From a checkpoint of a small transformer trained on Wikipedia.
Size: 8 heads of 64 (1 for keys and values), MLP 1344 SwiGLU, vocabulary 8192, 32.3M parameters.
Each number is 128 + 32 x the weight over its row's rms, rounded and kept within 0 to 255. Layers, rows and columns count from 0. The size above them is the row's rms in percent of the matrix's.

# layer 2 MLP up, 1344x512, rms 0.0845, rows 1099-1107, columns 0-255
size [101  96 100  98 102 103 106 104 101]
[[ 96 152  97  99 175  94 170 171 115 155  92  94 144  99 129 125 123 152 125  75 157  89 144 164 105 104 181 142 155 129 156 100 117 112 100  66 157 155 190  63 115 164 106 111 156 185  95 122 108  91 118  84 130 163 181  66  82 123 157 168 155 105 181 109 115 140 125 143 168 118 139  75 147 150 141 184 151 140 131 125 178 116 184  97 157 103 152 114 174 142 128 199 149  86 138  97 137 144 173 107 116 109 160  93 130 169 125 131 138 206 142 188  82 105 132  96 172 161 126  89 117 179 128 142  59 149 124 121 158  84 128 115 145 146 134 156 225 132 154 176 122 107 158 141  63 160 102  78 102  95 127 154 124 116 127 125 147 127 109 112 117  92 169 160 108 130  85 158 154 136 121 154 111 100 110 121 146 137  95 128  89 166  89 161  90 142  74 129 149 102 124 195 128 153  91 116 134 150 141 106 207 109 137 171 119 159 139  67 230 188 159 119 131 127  69 139 134 214 116 125 107 160 166  96 116 133 136 114 130 153 140 157 156 134  50 134 108 175 150 145 120  99 151 124  74 207 118 160 174 136 106 131 131 118  64 151]
 [ 97  97 158 124 176 146 145 129 115 117 141 115 136  65 158 127 120 140 125  93 103  59 117 222 142 138  76 113 100  70  84 116 130 128  99 111 189  58 130  82 117  77 114 174  82 133 152 118 147  77 102 130 135 122 101 160 116 114 106  98 152 112 146 157 128 184 119 203 115  89 154 116 112 232 155 162  83 142 135 160 171 147 142 168 151 140 122 130 100 141 169  91 144  93 148  80 118 132  84 119 151  98 135 197 109 150 170 152  95 109 140 122 146 129 144 119 145 119 140 128  81 126 150 120 143 163 127 170 116 121 187 112 147  93  95 173 195 111 138 123 126 129 129 122 163 143 152  82 148 129 143 118 150  79 132 143 199 162 130 185 186 140 143  50 131 142 101 155 107 137 136 148 142 150  96 151 157 123 166  84 173  97 182 109 140 129 162 130 188  97 127 138 140 126 159 138 128 114 124 204  64 141 101  97 165 188 140 151  73 149 146 114 186 139  87 201  96 175 132 142 161  82 160 110 151 158 156  98  82 119 160 175 124 154 145 136 137 122 100  42 118 153 155 126 122  95 104 156 166 101 190 117 169 148 123 154]
 [157 163 155 159 168 161 137 120 143 166 175 124  93 164  84 100 127 133 140 183  79 118 141 148 111 140 123 103  91 104 147 150  80  65  94 152 113  86 167 102 134  88 138 192 119 121 149 142 126 121 118 113  95 151 121 155 173  76 175 130 104 156 124 124 138 170 123 100 165 175 149  81 119 158 188 141 125 144  92 160 142  76 118 109 129 101 117  89 193 121 180  87  79  91 108  50 105 161  89 140 187 163 187 154 156 135 104  94 118 102  36 155 111 114  86 148 121  84 101 103  87  46 115 110 162 123 107 112 147 120 174 128  74  94 131 181 187 163  99  98 138 162 175 161 128 126 153 150 110 147 149 104 141 124 132 103 180 158 109 155 139 180 114  91 107 119  87 164 138 176 131 136 129 123 174 115  75  96 197 141 170 190 176 173 119  72  94 218 129 156 100  95  99 143 159  91 147  82 130 160 142 190 108 129 110 102  91 147 153 116  68 114 182 131  71 150 106 118 131 121 140  54  69 117 130 108 108 116 128 144 118  45 133 112 161 165 130 151 140  90 146  97 121 134 148 109 200 173 130  61  60 144 106 137 133 181]
 [125 140 179 158 172 141 132 128 146 127 122 133 183 149 139 105 139 164 131  98 152 131 128 114 203 165 145  50 132 172  99  49 117  81 126 117 132 129 160 134 122 146 118 167  94 131 214 103  65 123 105 127 144 124 141 123 118  66 153  92 142 123 126 135 134 134  80 136 102 136 135 123 159 160 175 175 125 140 120 128  53 147  55 103 102  98 152 134 130 196 169  94 121 144 161 124 137  59 101  89 133 150  77 126 130 155 198 192 147 131 128 136  44 119  99 141  73 104 134 122 132 120 134 111 137  39 134 141  59 153 113 157  85 167 160 136 156 108 131  63 159 121 120 121 112 140 126 135 125 131  96  93 139 124 127 105 119 118 118 138 100  90 125 145 179 151 153 170 157 181 108 130 171  94  52  91  90 174 108 102 162 146 142 193 143 108 125  91 141  90 129 134 131 120 170 141  95 154 138  72 162 137 136 111 114 103 108 107 130 141 119 120 104 122 125 102 139 102 137 109 107 159 103 179 114 150 140 113  59 129  90  73  76 163 104 155  45 135 133 101 133 116 164 183 103 133  73  80 120 145  89 136 117  93 139 156]
 [128 115 145  65 112 123 144 127 163 160  94  84 137 147 116 156  68 137 134 102 148  99 124 154 186  90 136 137 112 136 139  82 149 123 121 122  99  99 184  91  84  65 154 147 145 160 154 113 179 147  68 109 136 154 148 147 157  82  90 156  95 153 129 128 118  99 131  98 205  99  69 153 150 128 139  74 122 143  84 143 108 142 155  93 102  95  90 134 173 166 166 127 112 132  84 133 108 131 148 173 127  89 151 129 117 150 134 116 128 154 128  63 163 133 217 150 164 111 102  34 148 100 152 104 163 123 156 174 121  94 102 124 103 205  76 136 123 118 114 150 111  88 138 139 129 124 110  99  99 156 123 150  57 177 110 119  97 148  65 168  61 106 147  41  80 141 195 139 138 110 140  72 124 115 115 125 101 170 137 131 145 120 176 144 158  72 151 157 175 119 129 115 177 159 153 111 168 106 170 115 133 183 106 134 127 184 117 177 122  74 131 119 103 102 110 170 111 133 176  98 160 138  66 159 107 143 162 115  89 125 158 155 138 104  81 171  99 134 178 115 180 117 122 135 141 127 111 156 148 113 112 105 166 207 165 126]
 [114 103  53 157 221 133  86 117  51 143 162 128 125 143 113 107 104 105 179  91 110 117 135 140 149 107  95 117 153 132 185 135  85 108 135 122 120 146 103  55 128 119 105 122 106 145 128 125 188 105 149 176  87 123  91 173 147  77 134 163 109  97 126 117  98 138 136 134 112 136 153 131 127  79  71  85  99 127 121 139 121 145 128 146 131 151 116 159 126 206  98 150 150 214 102 144 106 151 168 115 156 149 120 110 112 141 170 116 106 108 178 165 112 139 103 175 123 111  93 120 135 220 135 115 116 157 110 195 117 123 159 125  84 157 153 109 168 135 107 108 111 106 216 118 105 121  99 123 175  72 120 109 146  79 174 111 117 141 138  75  96 121 134 153 148 150 112 143 153 106 119 101  95 113  76 120 118  66  41 125 132 140 140 124 122 123 133 144 137 117 106 147 136 105 102  89 174 134 181  63 123 107 113 110  96  66 119 149 156 155 127  70 105 135 174 166 144  72 133 190 113 104 102 160 182 148 127 153 134 168 118 139 146 149 121  72 117 127 144  46 140  74 126 116 136 192 131 148 140  76  71 119 143 179 103 146]
 [112 119 187  83  76 182 125 186 139 112 157 148  83 183  87 107  92 149 124 111 137 150 148  98 171 137 129 149  82 119 143 176  87 177 177 161  99 110 119 172 115 154 161 158 153 101 111  74 184 120 148 143 181 150 149 125 116 147 116 129  79  94 112 127 121 110 197 154 134 170 165  96 158 127 192  91  87 162 121 173 137 124 129  92 113 106 124  76 164 155 135 146 150 106  85 151 142 146 149  83  91 128 171 109 162 140 122 107 133 128 128 166 161 165 106 159 145 152 162  73  90 172 104 142 172 176 123  84 136 137 107 132  88 128 168 129 148 138  58 169 111 146 126 163  85 129 141 125 113 106 107 170  69 101 154 112 119  90  96 156 128 138 134 135  96 133 117  80 120 126 104 142 126 121 113 150  52  63 141 118 131 163 118 132 121 121 127 145 166  48 101 136 132 135 103 183 119 141 132 167 117 163 162 158 165 133  81 133 140 140 154 146 189  99 108 104 120  95 118 129 101 191 150 184 128 115 136  93 112 126  95 124 140 127  59  98  96 144 141 122 145 133 135 160  93 150 142 167  96 122  94 118 109 144 118 174]
 [ 75 105 119  61 157 107 153 130 182 144  95 187  85 104 127 179 136 147 141 122 147  73  95  83 184 135 111  99 128  85 135 139 107 109 149 116 128 129 106 123 129  69 135 166  88 176 159 148  89  91 134 123 149 147 165  91 102 146 150 119 119 124 191 136  81  78 117 151 163 115  84 104  79  94 134 145 135  94 119 162 103  71 181  66 117 122 122 138 116 173 147 152 106  63 192 117 167 125 137 129  89  80 107 179 116 124  89 152  78 128 103 202 125 141 157 161  73  74 192 163 158 146 118  73 125  89 126  85 144 132  59 149  95 128  83  94 151 188 103 174  48 167 146 143 151 148 127  77 171 217 129 112 101 112  69 168 106 143  74 107 127 124 103  91 115 193 128  48 129 100 177  83 172 129 146 113 155 116 164 124 118 115 145 132  82 114  79 136 160 205 131 130 162 115 114 108 130 117 107 102 138 123 160 124  36 117 100 122 136 148 178  71 133 165  80 134 119  96  96 120  73 138 115 104 136 105 202 100 101  97 125 111 199 157 134  72 103  74 150 115  70 151 159 149 156 133  81 122 128 151 135 127 157 117 134 152]
 [124 169 139 137 145 128 118 147 123 146 156 146 148  80 138 102 129 117 119  96 102 139 132  80 154  72 152  97 110 104  84 100 141 156 138 161 135 155 106 127  71 180 119 100 155  85 148 129 130 104 184 156 135 116 161 165 190 177 110 144 107 176 153 102  96 125 169 138 124 130 139 117 111 125 151 169 106 143 148 151 178 143 109  88 123 180 123 131 147 144  92 156 139  66 100  94  78 168 163 114 135 115 113  98 120 198 126 165 128 100 109 104 116  74  78 169 159 118 121  75  54 112 145 135  97 154 107 193 130 161 177 128 204 101  90 150  60  63 206 146 149  90 122  59  81 167 101  98 160  96 149 107 120  79 131 166 148 151  86 192 159 117 151 134 158 129  89  95 136 151 132 101 113 136 119 128 145 162 123 135 117 138 149 183 130 118  94 130 141  82 100  80  85 142  68 143 171 140 186 129 144  98 140  88 176 129 132 111 189 189 155 185 119  78 101 103 129 108 110 115 168 108 110 138 144 125 138 128 113 165 109 124  99 104 136 128 147 125 132 100  99 154 145  96  83 122 164  94 156 151  94 115 110 114  89  75]]
# layer 2 MLP down (transposed), 1344x512, rms 0.0494, rows 1099-1107, columns 0-255
size [100  99  95 101 103 105 100  96  99]
[[158 145 136 128  48 141 170 139  98  38 127 112 194 118  88 110 114  90 189 112  69 102 110 147 166 125 153  65 165 101 106 134 153 144 167 171 145 127 211  98  79  99 117 170 116 116 136  92  45 124 147  61 156 121 108 160  62 135 150 165 124 139 125 109 130 121  91 144  56 145 174  95 163 145 129 124  97 106 117 130 121 148 196 157 141 144  96 147 142 123 144 121  94 180 153  43 140 139  83 116 155 113 146 108 120 116 105 152 139 133 123 126 118  90  82 201  99 188 100 174 103  98  92 146 165 137 115 170 167 149 136  91 160 130 154  97 108 200 163 117 127 128 205 135 135 167 167 116 172 129 172 127 139 119 107  94 140 111 164 116 169 183 127 143 122 117 161 185 114 170 106 120 130 183 123 116 176  79  99 127 109  93 127 112 144 112 150 112 135 139 116 143  72 158 153 142 130 120 152 114  77 115 100 185 113 121 124 119 147  76  84 165 174  79 193 144 118  92  99 111 195 137  98 107  77 158 137  84 140 122 123 180 128 114  87 103 130 169 133 139 118 115 128 162 113 145 105 106 145 114 117 150  72 151 125  94]
 [110 136 143 143 117 117  83  80 114 112  97 107 162 106 133 174  69 131  85 110 111 104  97 132 151 156  95 107 151 124 139 137 204 160 115 164 104 175  80  95 124 147 169  94 190 109 127 176 144 145 161 199 118 167  80 108 166 134 166  93 133 154 192 132  96 133 155 152 151 108 107  98 124 115 182 103 109 129 109 108 111 156 179 134  81 135  69 132 180 133 143  74  93  80 151 148 145 153 112  90 109 160 123 137  84 131 147 120 176  97 112 121 118  89 107 140 130  65  58 119 132 160  95 139 140  73 117 114 167 121  98 127 101 147 142 130  94  88 214 114 156 123  67 105 125 166 107 165 151  70 144 156 122  81  85 142 117 169 134 130  87 124  81  94 104 169  77 131 122 165 170 170 161 120 179  67 120 136 161 113 141 163 121 121  90  99 138  98 126  90 135 157 169 172 112 143 136 176  94 131 133 179  96  93 102 202 176 154 133 182 109 173  57 150 133 113 175 128 169 105 147 134 153 112 117 107 181 140 140 118 177 135 135 155 160 116  91 133 117  78 163 148 108  71  84 113 149 184 102 113 106 102  83  81 124 133]
 [116 128 163 121 156 133 126 148 143 170  96 136 148 137 162 119 175 120 151 115 150 163 128  99 107 135 104  61 151 172 137  72 136 112 126 153 144 103  95 114 134  82 118  67 159  89  50  86 104  90 131 118 125  90  94 129 142 131 137 100  76 136 139 137 134 123 156 135 185 135  42 135 129 178 123 144 159 105  89  88 113 167  90 133 118 107  93  90 104 126 120 157  99 137 100 148 133 155 164  86 183 114 116  92 126 125 136 165 140 137 110 121 152 198  70  83 112 146 111 110 153 152 161 119 156 104 130 175  90 112 118  99  57  63 153 112 113 105 121 109  71  99 171 133 141 124  52 135 157 149 111 127 115 181 157 107  91 153  88 129 126 124 154 127  98  98 152 168  90  68 142 120 157 110 118 131 145  90 124 181 172 165 131 120 150 197  99 107 126 187 170 130 122  80 120 166 146  79 144  78 116 147 110  75 110 166  70 161 112 111 101 171  81 150 172 152 117 106 106 156 123 131 126 142  86 127  81 174  60 182 120 199 134 123  87 130 143 162 108 108  85 128 144 139 190 182 151 132  86  96 100  92 130 142 139 109]
 [132 130 187 140 146 125 127 117 103 161  47 182  75 196  69 129 121  80 172 101 135  92  97 108 179 146 160 101 107 143  63 139 119 146 136  76 133 125 108 112  98  70 103 116  96 162 124 108 155 108 104  90 104 127 182 106 155 129 109 134 145 149 118  70 146  88 181 136 148 151 142  93 112 130 150 147  85  95 123 125  34 101  64 149 110  85  74 139  48 150 254 194 135 116  98  52 163 101 125 110 102 154 130 107 150 149 155 178 137 162 166 123  97 138  85  85  86 151 141 143 123 187 160 180 132 114 143 147 167 121 169 114 102 122  96 112 107 154 121 142 104 158 124 138 109 117 114 137 150 111 185 135 123  77 107 113  58 124 113 114  93 140 100 127 213 156 126 132 176  95  44 141 138 179  64  50 131 183 130 116 151 126 161 144 157 116  68 176 127 103 115 160 175 130 164  83 120 198 138 132 106 119 149  86 122 116 146 154 155 109 129  87 106 176 194 137 176  98 135 142 134 105 150 104 124 109 132 145 162 157 127 103 164 115 136 170  54 103 121 139  74 140 130 139 123 126 144 129 153 145 145 134 141  66 106 136]
 [137  69 171 122 161 124 156 199  58 122 144 132 174  67 171  65  98 141  51  88 167 165  52 135 135 147 182  79 147 141 182 166 102  66 165 169 151 142 163 133 110 122 151 176 131 182  83  91  92  90 111  85 193 128 123 154 128 139 127 107 169 132 103 162 164  74 151 101  77  94 145 119 126 138 115 100 147 106 124 159  88 179 126 115 119 118 170 150 120 162 128 119 113 149 115 121  93 158 153 136 125  99 101 121 109 105 169 134 133 113 168 157 123 158 153 131 146 149 138 165 127 140 124 127 220 146  60 142  98 146  99  63 165 117  67 182 115 128 174  23 128 140 135  99 118  94 129 151 121 118  77 140 137 141 102 180  99 158  95 158 144 136 179 141 184 154 178 146 138 139  90  78  83 129 151 163 103 147 143 120 169 132 134 100 119  97  64 175 157 129 191 123 131 155  97 183 123  68  97  81 193 125 149  91 105 179  74 123 104 122 112 126 125 136 117 173 158 180 178 126 117 137 111 175 152 143 159 101 104 144 111  72 143 137 115 125 140 129  89 150 125 136 108 135 157 139 120 146 160 168 110 209 134 118 126 108]
 [111 144 122  96 105 176 103 142 126 173 105 151 148 105 118 128 105 172 144  99 116 165 136 105 155 158 124 135 147  97 127  59 127 144 119 132 101 151  89  90  87 192 141 121 129  57 151 162 135 167 152 111 125 113 172 122 202 124 135 172 130 179  91 125  98 128 108 143 173  90 150 141 151 129 132  94  89 178 146 148 109  52 161 163 124 115 147 123 102 124 154 201 161 136 116 121 141 140 111 142 153 178 126 172 128 107  88 109 107  89  86  94 113 149  82 122 133 112 117 148  94 101  96 135 139 179 103 202 156 127  83  81 141  93 148 149 125  94 114 189  96 156 149 108  94 130 110 124 162 124 145 104 122 110 144  72 132 131 136  57 106 145 123  76 145 125 161  52 180  81 147 157 168 191  86  50  37 131  97 112 164 164 120  88  90  94 150 151 139 117 187 180 154 195 120 114 156 134 182 124 121  97 142  97 156 129 162 104 106  82 117 139 138  85 112 133 136  94  71  92  87 164 126 101 110 101 103 104 137 129  84 156  79 122  85  70 145 138 106 154  93 160 182 125 153  85 118 114  98 130  77 118 125  92 163 133]
 [145 118 116  84 139 182 133 128 127 149 136 130 143 110  75 160 132 129  99 136 137  70 109 138 132 168  98 124  57 153  96 160  44 111 163 110 102 118 134 158 113 142 181 125 140 137 143 157 150 131  77  77  79 148 132 163 113 157 154 185  99  96 121  90 156  99 104 161 162 161 126 205 147  91  94 101  96 120 136 153 168 178 149 103  77 169 130 142 107 148  68 142  76  96 162  63 120 191 105  97 108 109 129  92 122 162 127 124 134 192  92  98 169 217 136  95 115  78 107  93 154 158  76 128 125 141 129  82  63 152 104 147 139  93 159  75 102 146 131 143 133 142 155 136 124 126 142 176 143  96  82 156 155 122 124  98 129 116  84 123 105 129  74 140  87 130 119 134 110 111 175 137 171  80 178 106 128 158 160 151 142 187 182 200  95  73 107  92 127 148 122 107 153 128 107 128  85 125 138  60 157 130  83 132 127  81 171 125 122 155 144 180 142 106 114 148 103 156 168 133 145 152  82 166 101 162 136 153  72 108 163 144 185 182 128 105 116 161 181 123 167 121 121 141  68 169 145 140 109 104 144  71  76 121 121 136]
 [203 105 167 153 157 201 141 185 181  76 166 153 124 120 145 163 103  97 111 193 145  89  84 199 155 136 129 135 109 164 120 143  69 155 102 140 144 154 107 130  63 127 129 145 138 109 125  87 131  57 123 131 161 201 177  94  74 146  60 195 148 186 111 125 109 116  99 108 133 113 127 114 142  96 151 144 125 149 118 170  77 154 165  82 114 102 102 102  88  85 143 135  78 118  67  75 127 107 149 110 145  88 136 187  99  53  81 149 127 182 105 113  92 151 158 138 104 145 137 165 118 153 146 133 111 177  90  96 119  98 128 132 160 162 106 167 165 131 160 131 111 160 147 167 104 132 131 102 127 141 122 137  74  93 116 116 166 144 125 171 115 166 103 157 101 174 178 138 105 113 143 142 120 153 132  99 111 112 163 119 112  92 134 129 169 112 124  89  97 158 111 109 142 144 120 146 187 168 122 136 157 141 125  78 128  67 142  48 116  77 102  98 158 158  98 113 198 158 104 102  94 159 136 124 153 133 158  55 122  80 131 148 222 117 125 113 113 120 165 150 121 127 130 125 123 109 193 131 132 123 107 115 110 122  96 149]
 [160 158  98  96  95 138 172 213 158 109 141 133 159 140 116 163 110  60  64 157 127 130 154  88 157 118  95 151  95 165 106 137  86 175 152 103  89 143 138 146  70 167 105  92 163 128 144 140 109 148 136  88 101 149 120 183 176  98  64 157  98 151 165 128 100 134 140  81 101 128 141 155 125 161 147 115 113  93 121 135 201 103 117  88  93 116  72 122 139 163 143 104 132 123 102 161 103 151 107 138 132 114 113 149 130 117  67 138 118  72 137 144  83 102 162 150 155 176  77 112 105 137  72 128 119 175 144  91 135  92 130 135 164 161 153  87  86  95 112 131 146 109 154 145 113 114 171 173 161 154 141  89 100 172 121 176 148  88 109 187 134 155 129 109 165 130 119  40 124 168 136  89 116 105 140 144 116 123  92 170 160 156 107 178 164 139  75  68 134 109 185 110 154 138 103 143 103  99 102  82 169 140  96 181 125 169  63 131  75 155 161 100 147 117 108 159 138 144  95 156  91 180 164 151 158 126 129 112 139 116 106 136 118 141 113  94 169 111 115 131 166 168 114  82 183 135 120  86 137 105 102 143 111 136 101 105]]
# layer 2 MLP gate, 1344x512, rms 0.0796, rows 1100-1108, columns 0-255
size [ 99 100 100 103 102 102 103 100 100]
[[ 90 162  87  65 111  94 162 129 148 173 103 120 155 160 167 129 144 139 148 133 122 135 154  89 143  59  69 147  86 142  96  77 156 106 133 107 166 112 118 106 144  73 150 150 139  84 147 115 121 142  97 104 182 102 141 137 155 131 123 100 169 164  53 109 141 125 126 167 122 131 137 180 186  55 121 125  79 139 144  62  95 138  42 146  99 131 141 149 202 140 159 181 176 185 122 159 146 133 156 151 122 155 135 131 138 133 114 118  98 125 131 109 122 161 127 153 112 177 133 142  90 141 101 122  93  72 128 118 109 157 126 147  87 187 158 157  74 143  89 115 157 116 128 127 123 147 105 176 157 117  77 138 117 142 121 156  91 144 132 158 122 150 144 111 138  56 148 117 155 123 191  85 151 106 119 145 168  77 125 173 101 128 180 156 153 105 142 152 109 122 123 107 126 132 144  96 147 121 131 172 169 114 113 203 110  90 124 139 119  76 159  76 194  70 126 111 119 108 134 124 115  93 124 198  94 132 189 131 165 176 155  68 129 136 160 113 197 137 127 172 164  93 106 164 171 107 147 145 129 144 100 178 120 182 107 174]
 [119 105  77 156 132 144 162 147  91 143 120  92 127  83  86 105 108 119 103 123  88  85  87  97 110 146 141 181 117 113  84 127 162 188 130 120 134 157  89 160 160 122 119 114 149 138 148 152 152 205 104 141 143 115 139  89 167 116 107 161 121 130 130 128 125 106 106 155 126  57 173 164 166  90 112 102 115 194 161  97 137 152 156 159 162 157 171 125 138 103 130 136 111 102 136 181  88 139  87 129 119 133 137 113  78 146 121 158 124 151  93 149 124  67  96 136 139 141 114 133 119 133 120 134  52 150 136 165 114  81  94 188 159 173 118  67 136  59 138 120 107 125 105 131  87 138 145 112 115  81 198 153 128  47 125 150 119 133 113 149 146 112 151 159 109  58 125  93 144 131 124  99 127  68  90  85  57 108  52 136 115 104 137 149 123 112 119  90 122 113 116 165 120 143  96 138 107 150  79 140 159 132 103 108 146 153 125  85 143 164 140  87 161 164 178  73 133 152 139 159 117 195 177 163 160  73  79  88 130 164 100 140 142 113 113  97 156  81 158 201 105 145 117 142 111 100 177  22 114 152 160 146 149 109 142 106]
 [175 112 121 122 148 171 108 108 114 127  62  71 110 133 130 172 115  86 124  88 139  68 154 184  94 119 147 217 118 135 163 122 142 116 160 103 128 127  97 123  89 203 152 105  82 162 105 172 196 158 123 158 124 108 143 190  95 157 165 137 124 133 175 136  78 115 103  53 165  99 174 160  95 144 130 118 126 139  89  96 151 133 167 111 150 103 179  63 123 141  97 156  88 141  78 136  99 154 142  63 178 100 154 108 218 149 149 149 121 115 130 108 148 153 111 162 188 138 154  88  86 160 175 162 126 120 100  86 101  95 126 142 118 138 173 178 103 139 175 142 176  80 106 141 155 152  84 153 101 124  54 126 170 184 124 125 144 151  96 120  88 153 138 128  98 160  87  86 112 122 130 103 157 125 147 139  95 139 139 180 114 115 157  98 132 107 108 111 135  43 121  74 163 107 121 157  77  93 102 128  82  89 166 134  53 115 143 101 150 184 148 141 128 112 111 104 177 128 134 124 102 139  95 119 119  88 121 116  52 113 126 166 103  73 130 158 172 128 119 172  98  74  49 221  65 157 143 196 110 129 129 138 132 155  81  72]
 [168 100 162  81 145  84 144 125 168 144 103 115  79 128 115 150 130 114 124 140 139 120 141 124  90 123 184 154  93 135  98 168 172  67 151 102 106 169 167 142  94 172 137 139  84 176 108  81 124 128 106 135 102 115  89 103 100  92 140 165 172 105  69 145  57 102 139 155 190 131 146 103 136 111 108  95 180 129 125 121  79 124 120 121 141 148 100  89 131 143 160 120 141 146 162 141 110 103 105  65 113 170 109 128 188 105 155 116 130 129 195 145 119 135 180 103 137 142  89 137 203 125 141 152 110  99 102 128 148 109 142 116 113 139 115 134 101 133 120 111 171 132 162 162 165 154  97  97 142 110 108 169  99 148 154 136 140 141  65 153  94 118 153  31 112 134 159 153 116 120 142  90 127 118  93 104 128 133 224  99 163 140 203 138  86 158 121 150 149 159  99 142  95 109 160 119 159  81 185 109 145 160 139  96 125 127  94  99  84 156 102 105  58 183 128 129 139 182 164 140 150 149 146  84 156 159 203 114 140  89  56 185 152  83  65 157  86 121 186 123 128 169  90  84 155 176 137  90 100 169 118  68 171 198 110 103]
 [174  86 114 127  95 160 142 126 175 116 170 132 138 144 102 122 179 149  95  88 246 162 122 135 173 103 175 127 133 125 117 108 109 158 137 173 116 162 201 113 209 136 138 144 170 131 109 108  91 171 126 125  86 151  81 153 142 164 122 146 138  82 147 130 126 115 123 143 144 130 142 114 125 116  77 187 169 173 175 144 147 139 137 107 166 130 113 106 162 166  80  83 130 132 117 148 100  98 111 176 157 172 167 127 112 150 103 175 197 115 125 122  91  96 113 162 103 128  93 108 116 163 139  99 130 151 107  78 103 134 145 112 127 147 215  82 148 116 171 153 166 106 153 172 143 175 150 108  80 179 143 124 136 118 148 134 139 146 106 156  81 110 136 140 139 113 101 119 112 164 180 126  79 128  83 143  88  93 122 167 116 139 106 145 131 168  92 129 118 145 177  91 121  81 118  70 175  98 116 119 153  87 187 103 143 176 122 143 163 148 113 132 123 118 124 138 166 117 140 157 121 128 170 114 140 134  98 136 107 133 101  58 100 144 181 106  55 153  86 130  46 110 116  88  86 104 153  94 201 122 123 109 186  90 142 122]
 [143 115 143 160 138 140  89 111 151 144 166 113 172 168 177 121 159 135 136 102 153 130 108 106 142 143 119 114 205 124 137  60 106 107 143 183 128 149 177 117 130 165 121 112  64  97 118 185  97 133 181  63 143 120 122 106 170 136 113 126 159 143 140 139  94 202  71 127 193 121 150 231 152 169 133 149 134 138 105 135 140  88 112 135 141 123 157 128  96 183 123 144  92 152 114 112  72 154 140 140 110 156  63 120 109  77 192 136 163 103 119 172 123  77 102 132 155 112 152 190 124 101 217  85 114  90 155 156 158  98 139 168  90 108 125 136 103 157 169 152 162  65  69 132 155 146 203 192 169 187 158 107 178 144  89 170 104 171  63 155 166 101  79 155 141  92 125 171 154 136 119  92 125 142 155 163 168 125 133  82 125  95 164  97 139 142 128 103 118 158  87 158 136 115 108  84 112 146 161 116 107  98 148 121 120 165 115 158 129 107 119 143 110 202 166 137 156 114 102 117 155 101 166 132  66  66 104 204 162 103  91 154 141 131 167 182 162  76 126 135 116 114 185 122 185 117 109  78 128 136 149 158 123  95 115 118]
 [119 129 128 111 160 111 148 114 185 128 113 151 115 121 111 169 129 141 157 106 140 139  55  99 158 115 127 128 109 105 132  81 121 109  93 127  94 158  60  88 136 115 187 148  68 206 108 148 135 130 111 133 165 131 127  70  78 181 104 123  81 113 164 141 116  26 157 145 166 151  96 133  76 105 168 207 139 109 133 144  86 124 149 104  84 179 174 133 103 106 118 146  81  85 101 133 164 136 145 154 190 106 134 188 147 160 187 139  90  77 117 183 161 112 142 122 121  60 154 199 159 145 138  86 140 122 131  97 111 118  41  76 135 128 156 121 103 145 132 131 110 136 170 100 129 126 179 116 177 175 160  75  88 136  91 159 199 124  95 104 124 167 115  67 109 117 122 127 166  72 139  79 162 158 196 145 138 112 137 136 104 133 158 123 155 118 131  56 134 217 103 121 148 165 122 103 179  17 143 105 147  97 167 132 155 150  53 129 180 142 135  85 124 125 132 147 139 105  96  88  18 127 130 139 103 146 139 139 129 161 151  98 148 171 115  77 106 160 164  97  78 118 128  92 117 152 133 127 140 155 148  98 126 134 153  56]
 [115  97 119 145 151 198  78 183 165 160 129 119 165 138 151 123 119 124 123 137 134 108 145 131  88  91 147 130  88 154 143 149 119 149 115  92 151  94 175  79 162  81 127 167 205 131 122 167 120 113  84 140 134  83  71 147  75 115  80 118 106  81 140 115 190 158 114  97 109  97 110 162 133 142 184 115 136  75 102 130 123  73 124 110 136 117 104  80  48  75 137  91  99 123 130 112 106 129 202 139 193 124 187  55 140 145 127 108 124 128 166 112 105 139 125 103 133 133  70 177 183  96 113 125 101 124  76 130 128 139 133 129 126 106 117 115 120  58 157 193  94 169 164 154 120 194 135 100 106 140 141 134  87  94 158 141 111  92 156 145 113 145  96 102 131 120 117  99  90 120 184 158 136 155 152 124 161  77 147 165 130 145 154  96 128 183 148  82 189 148 111 126 194 174 159 122  62 115 145 188 159 189  73 109 113  87 133  95 114 151 141 102 160 105 151 158 130  60 114  93 143 162 135 158 115 129  98 140 146 106  57 133 144  96  99 139 108 142  72 154  88 156 148 161  99 137 158 108 125  96  37 125 101  78 109 140]
 [ 92 111 136 171  89  99 146  92 107 146 148 166 151 189 164 157 121 131 105 134 143 100 125 120 163 160 143 118 127 154 134 158  66 107 119 125 173  80  61 110 178 122  71  73 109 131 115 154 168  79 101 142  88  86 106 167 150 136 113 121 186 112 151  67 110 166 158 168 137 147 115 114 132  97  66 119 195 148 123  78 142 154 106 134 138 127 121 115 149 175 109 120 103  96 102 114 116 101 142  83 139 186  99  96 123  97 162 115 171 118  87 120 177 130 136  80 118 152 136 149 157 176 143 159 139 117 152 164 174  95 111  57 124 103 117 137 153 113 151 156  92 145 164 190 209 172 209  67 129 101 142 124 133  63 178 122 161 184 142  72  83 151 136 125  96 160  86  94 138 156 130 112 137 148 186 105 158 110 179  56 127 113 132 134 126 145 112 150 119 167 100 103 112  92 141 144 127  67 168 125 139 171  98 143  70 149 197 157 143 116 152 106 130 180 156 116 160 132  84 140 124 147 183 101 180 183  75 120 126 172 137 128 166 107 139 154 149 157 145 146 144 138  87 188  75  80 138 192 161 108 164 102 140 137 151 131]]